{"positions": "rope", "parallel_block": true, "final_lr_fraction": 0.02}
Each number is 200 + 30 x the weight over its row's rms, rounded and kept within 0 to 999. Layers, rows and columns count from 0. The size before them is the row's rms in percent of the matrix's.

# v: layer 8 attention value, 128x64, rms 0.0581, rows 35-59, columns 0-63
# o: layer 8 attention output (transposed), 128x64, rms 0.0914, rows 35-58, columns 0-63
v35,087,222,276,171,200,200,208,203,225,238,195,213,210,206,154,190,178,208,231,202,203,171,192,104,211,169,212,232,204,179,160,178,230,117,209,180,170,216,211,215,196,182,236,194,214,167,212,154,236,155,136,184,227,239,195,240,203,231,200,224,208,168,202,206,204
o35,113,200,158,166,211,197,167,199,257,171,213,152,233,214,207,172,180,199,207,223,173,221,175,298,229,226,203,146,172,173,195,191,204,261,185,225,202,232,155,197,221,248,179,214,241,241,177,258,218,227,196,197,194,179,197,263,179,213,213,186,212,182,199,233,198
v36,090,165,207,190,184,219,207,212,173,188,210,154,208,200,294,198,213,207,140,230,163,180,191,147,151,225,154,180,205,228,239,210,182,197,198,206,172,202,250,168,234,202,267,158,227,166,194,215,196,237,218,177,182,222,143,208,206,181,213,158,183,243,213,226,206
o36,098,200,217,189,194,177,214,154,174,183,198,279,207,183,114,217,194,179,253,177,223,159,189,228,252,213,243,231,224,206,172,187,223,188,237,208,235,208,221,216,166,181,173,243,223,204,248,193,241,181,204,216,196,157,244,157,244,231,170,211,217,183,171,184,208
v37,091,179,245,177,215,176,209,220,226,247,176,158,196,208,219,212,164,268,202,187,192,175,141,207,164,220,205,204,191,230,176,228,181,164,197,158,228,270,225,146,224,187,198,186,173,219,245,208,236,197,215,205,205,185,215,188,167,263,211,241,140,238,164,183,169
o37,094,211,171,169,201,231,229,177,236,183,186,191,196,174,200,114,194,167,228,266,199,211,201,188,227,187,201,206,195,149,157,182,204,222,227,203,195,137,167,197,225,255,169,219,239,208,152,159,201,157,161,227,203,212,184,205,262,165,175,204,218,182,253,197,223
v38,083,165,174,203,218,250,236,218,183,193,214,215,272,175,228,137,122,197,174,180,201,234,223,197,240,197,193,179,250,209,191,225,239,225,264,208,174,156,204,176,163,206,202,187,198,228,168,192,202,176,191,224,194,171,202,236,235,188,256,239,180,208,211,250,204
o38,080,183,238,168,142,205,142,183,224,240,191,200,163,243,194,219,208,232,217,263,217,161,154,194,143,202,197,194,180,232,251,196,200,199,191,199,237,227,229,200,193,145,203,184,162,166,239,180,231,231,201,218,133,202,161,191,240,182,191,161,229,196,168,176,195
v39,106,207,186,160,253,264,254,231,166,224,211,172,208,203,186,185,211,199,218,210,265,217,205,185,245,183,154,213,229,305,215,215,170,236,170,252,187,176,234,194,233,157,188,197,206,206,204,217,188,187,210,176,189,208,210,188,177,233,236,217,152,217,182,183,175
o39,108,188,196,220,151,207,176,193,232,193,204,252,174,208,206,249,157,225,156,206,154,217,157,197,183,195,222,231,171,139,219,200,164,178,231,234,229,217,204,200,175,197,226,220,174,214,189,157,237,155,168,264,231,233,192,131,220,153,201,194,182,168,212,247,201
v40,099,216,186,244,211,172,270,266,239,249,194,213,164,174,187,230,202,220,234,173,233,212,199,167,150,171,248,217,178,168,214,218,233,182,204,194,240,169,173,175,178,164,198,193,189,207,193,229,194,161,136,195,156,204,158,207,136,206,167,215,191,173,196,235,201
o40,111,193,190,176,249,231,172,182,191,148,155,167,200,238,209,172,157,197,155,222,187,213,208,186,234,225,202,134,157,201,161,193,190,202,228,112,144,181,217,205,222,216,217,186,182,177,167,232,232,253,204,221,218,218,190,237,230,182,207,165,232,206,178,239,234
v41,104,187,223,208,222,208,150,191,182,191,198,223,216,146,200,194,193,204,170,240,184,206,171,223,249,198,226,170,241,209,217,288,205,231,162,220,178,201,264,259,203,214,216,167,192,221,280,191,255,234,209,186,227,189,248,199,173,177,204,239,191,180,192,217,229
o41,107,207,183,216,173,182,204,194,212,201,221,217,231,185,181,189,244,221,232,171,196,160,194,212,175,145,145,223,207,243,198,240,165,155,196,203,240,216,152,151,197,211,236,235,210,235,144,202,179,178,121,219,162,272,195,184,212,201,174,195,207,222,224,192,144
v42,105,194,217,198,135,216,158,201,164,202,181,195,152,206,167,177,201,225,235,174,158,219,260,209,179,161,218,190,238,156,161,190,178,179,241,149,243,180,200,215,230,201,179,172,175,201,220,197,138,136,208,198,140,201,184,177,205,162,168,166,153,184,207,212,192
o42,104,186,214,222,226,214,267,187,183,215,180,192,178,194,208,271,173,156,202,220,263,204,165,216,213,217,184,185,171,233,202,190,239,215,160,210,189,218,209,206,134,202,237,223,170,153,204,178,213,227,148,197,246,193,153,268,214,184,226,237,247,193,192,161,188
v43,090,193,225,201,213,187,207,213,173,216,154,173,174,124,191,203,184,188,222,224,195,229,154,196,219,172,218,243,168,232,239,223,215,139,206,225,184,185,256,208,239,201,172,197,213,249,206,194,191,178,197,197,140,218,232,222,222,228,127,215,236,194,144,246,162
o43,092,162,155,201,227,217,205,169,202,247,199,180,178,267,201,170,212,194,180,166,162,228,219,209,201,188,242,208,224,174,125,213,186,226,180,203,219,209,172,217,220,202,218,205,178,197,199,225,202,215,164,263,244,282,203,217,204,215,202,239,143,215,238,146,239
v44,092,183,213,241,152,188,193,181,211,227,174,208,179,216,151,234,141,143,145,210,210,204,152,176,245,219,231,185,193,190,196,193,170,202,215,222,196,254,120,197,182,243,190,212,239,223,208,210,191,183,244,171,194,234,202,221,180,194,134,221,215,244,161,176,184
o44,091,213,166,204,199,204,230,183,228,198,205,169,195,227,223,143,278,226,180,169,157,161,213,260,179,220,165,226,173,161,201,208,209,184,211,199,163,178,264,183,150,181,163,192,203,220,183,234,160,238,135,213,165,205,202,203,216,270,212,205,220,179,227,206,200
v45,100,232,220,159,152,199,224,238,209,183,237,215,141,176,171,151,192,226,171,174,192,223,160,166,227,216,184,204,159,238,150,235,206,172,162,177,216,207,234,228,219,195,218,178,194,165,210,152,220,187,171,180,193,251,173,187,166,207,212,237,274,215,204,258,186
o45,092,171,172,200,197,230,169,179,247,237,206,155,230,177,183,238,135,182,268,210,215,160,206,223,206,165,222,207,218,183,207,203,208,186,213,197,174,216,150,173,200,185,199,233,240,209,172,278,219,211,152,238,226,185,249,235,219,217,186,199,134,205,185,172,236
v46,097,210,218,215,190,215,214,225,182,183,157,209,211,185,225,220,188,222,164,219,177,208,145,168,254,243,237,244,187,170,161,230,139,221,175,197,189,176,226,241,183,176,244,127,193,231,164,208,192,201,206,272,188,204,152,215,219,187,206,208,159,141,171,190,184
o46,094,199,191,220,219,169,130,149,220,167,192,229,237,212,203,180,179,190,206,197,218,193,176,230,130,164,212,151,201,234,205,192,255,169,215,198,201,226,245,123,205,214,203,245,232,207,232,160,192,206,196,133,193,199,212,181,218,197,170,207,238,231,243,198,155
v47,110,176,137,226,181,211,180,230,205,190,196,207,92,141,224,187,215,181,203,178,180,151,186,160,221,226,187,176,210,206,133,190,198,195,239,213,223,185,196,136,189,199,222,203,238,180,191,193,241,223,194,188,203,190,168,187,213,186,237,237,272,180,197,192,221
o47,110,197,151,203,246,126,208,187,219,192,179,189,222,190,202,255,206,219,200,206,256,188,201,194,226,184,189,179,175,227,225,210,235,166,233,142,208,179,215,191,187,202,211,211,244,264,240,251,253,185,202,230,172,210,225,174,202,200,243,147,134,206,163,194,177
v48,086,290,185,217,198,191,233,186,170,181,209,214,184,215,148,196,190,162,173,232,165,211,244,244,216,241,218,189,188,136,238,186,215,217,176,217,203,183,231,170,214,231,189,190,185,223,241,171,158,174,215,195,198,234,175,244,154,157,149,208,222,168,178,228,153
o48,099,149,193,204,191,240,162,201,190,217,139,194,220,212,214,226,235,201,193,168,207,191,201,212,204,184,204,192,182,245,206,174,152,202,221,217,173,192,135,240,167,161,209,213,188,123,176,211,146,258,154,211,230,155,182,206,127,217,173,238,193,214,181,176,184
v49,085,210,227,158,147,203,177,193,196,167,198,176,211,227,169,154,188,201,216,170,215,219,207,168,125,235,231,225,245,205,181,213,155,143,218,222,192,226,209,177,170,252,193,221,213,169,189,184,178,168,184,207,217,170,248,197,175,203,262,167,216,238,189,128,237
o49,086,256,189,177,216,149,220,221,179,231,231,224,180,161,209,245,228,201,204,215,207,174,209,245,235,199,160,143,169,147,235,180,222,249,223,204,233,169,196,230,211,190,200,190,174,241,230,196,192,188,210,191,194,168,147,202,216,176,156,269,191,153,214,233,151
v50,103,217,177,186,163,219,187,216,138,184,224,256,238,227,235,172,190,195,247,161,201,200,127,192,250,185,207,256,213,178,206,218,192,195,226,228,209,221,187,232,233,221,224,189,202,206,211,194,166,210,184,213,166,200,165,288,239,195,219,139,182,187,151,184,209
o50,117,187,238,184,209,176,212,170,212,197,219,142,224,234,123,220,204,229,158,189,227,230,211,280,125,194,175,130,182,239,227,187,187,230,211,213,227,159,212,195,184,201,224,205,167,217,198,194,232,219,223,198,200,172,226,183,212,161,176,259,201,179,213,164,207
v51,101,200,190,154,179,159,183,210,213,252,150,201,229,180,225,198,229,166,195,180,192,181,172,196,144,166,220,172,198,219,178,190,221,274,182,181,182,218,193,187,222,198,164,159,247,210,225,182,221,163,220,196,289,248,190,230,243,230,213,137,211,170,191,194,199
o51,096,185,230,229,238,226,228,196,220,191,235,227,193,145,224,165,186,227,247,241,164,194,197,164,247,169,181,182,242,167,220,231,207,181,206,240,248,190,190,249,149,191,194,237,236,225,170,189,246,245,184,192,126,161,217,161,198,209,180,234,188,209,228,192,190
v52,081,147,190,170,186,169,189,124,168,200,250,237,201,213,207,161,204,217,165,190,219,173,247,165,184,191,232,181,186,218,213,201,191,229,203,218,240,164,169,194,259,161,210,243,191,212,155,206,196,168,225,187,195,216,269,203,152,160,195,193,258,242,232,205,211
o52,097,198,222,193,147,225,217,256,169,258,174,218,189,262,170,240,145,190,197,205,187,229,220,198,239,192,184,248,172,206,176,223,218,183,205,199,187,218,223,241,165,176,151,180,205,238,234,249,175,142,205,203,182,208,218,217,284,230,188,190,169,182,194,210,188
v53,097,203,221,202,192,208,241,195,214,229,235,224,200,219,197,169,261,308,251,219,146,211,199,181,205,243,206,208,269,157,182,213,136,193,196,175,218,238,232,211,245,198,206,231,213,207,228,191,190,224,226,192,174,198,217,191,204,184,239,162,199,238,192,177,173
o53,106,226,179,168,214,185,168,208,166,139,203,237,184,182,185,243,124,127,189,235,243,201,188,221,211,181,163,198,164,228,209,185,265,176,245,240,203,187,218,172,156,212,165,209,208,199,190,203,184,178,164,175,226,147,147,215,197,222,160,210,207,191,193,187,227
v54,096,228,219,227,123,187,249,231,220,233,148,177,279,194,218,202,237,221,209,230,163,166,224,197,216,225,194,236,176,182,228,193,166,190,236,189,217,173,212,150,200,216,219,156,197,209,165,222,223,242,174,174,217,224,241,184,224,160,192,205,221,251,238,214,231
o54,108,227,181,195,199,195,195,150,198,164,208,223,179,174,218,161,214,220,208,203,224,172,242,195,187,163,236,197,255,208,172,265,223,214,160,196,181,213,168,166,204,243,206,242,287,234,253,185,193,179,163,245,151,189,174,164,217,216,217,226,195,190,147,195,174
v55,087,186,183,204,149,222,198,204,240,197,214,183,222,243,216,197,268,148,242,201,147,181,172,165,212,143,188,191,217,234,236,197,220,231,189,205,218,237,211,139,201,163,213,198,183,172,208,151,167,167,161,186,201,217,195,199,186,244,196,156,259,216,154,160,229
o55,090,258,224,184,240,198,213,212,170,159,218,224,184,211,166,193,139,239,175,243,209,217,190,200,180,230,185,227,205,209,164,226,228,206,201,223,210,149,154,273,173,217,199,222,250,286,208,225,245,218,186,211,227,179,175,195,190,177,174,171,173,162,236,211,192
v56,085,197,251,202,170,244,192,233,155,186,207,204,219,161,145,240,210,170,204,231,204,239,244,194,211,146,253,212,201,148,210,223,255,205,215,242,173,204,200,223,174,192,217,214,190,137,242,192,204,179,179,161,183,257,206,178,258,229,224,207,237,206,189,217,174
o56,101,168,156,226,239,188,179,199,226,193,206,199,180,218,194,245,223,225,216,147,169,194,212,219,208,247,150,170,191,227,224,214,166,224,142,162,211,237,146,189,170,156,212,186,180,268,177,199,186,230,184,245,202,245,137,225,146,213,187,174,214,186,213,220,174
v57,077,209,168,164,211,200,252,239,224,184,224,230,176,176,149,190,213,196,202,172,185,227,178,203,213,207,185,220,246,208,176,154,181,251,220,222,220,202,169,239,155,261,252,159,186,200,141,190,188,187,190,151,225,200,211,135,220,219,191,197,169,234,195,270,180
o57,092,204,208,221,219,232,138,173,196,212,195,194,217,235,251,186,187,232,205,220,225,183,192,187,171,181,172,205,171,207,231,192,253,143,198,196,228,202,254,168,226,182,191,247,207,198,198,270,177,252,202,251,210,141,212,178,188,117,197,158,234,201,201,217,217
v58,089,183,209,237,199,173,202,235,217,205,150,276,207,208,159,150,218,218,215,165,240,192,227,238,259,151,254,183,181,206,222,214,206,183,200,213,108,216,210,216,206,213,158,202,158,186,203,205,215,168,186,217,240,214,202,206,133,196,184,171,215,211,230,187,226
o58,091,250,185,179,190,235,208,202,222,220,218,124,175,188,235,173,205,188,197,225,183,178,283,223,204,228,168,197,225,221,195,145,183,209,170,189,217,196,180,171,163,191,255,166,249,200,186,186,200,222,218,168,240,188,202,198,236,176,254,223,182,147,194,257,159
v59,096,174,193,165,198,149,165,201,198,221,222,252,218,216,178,171,178,215,209,255,187,194,267,228,271,219,180,199,205,201,218,143,208,202,198,199,278,160,233,178,198,203,192,194,225,184,210,226,198,176,186,265,233,224,202,233,162,258,170,177,172,238,200,188,216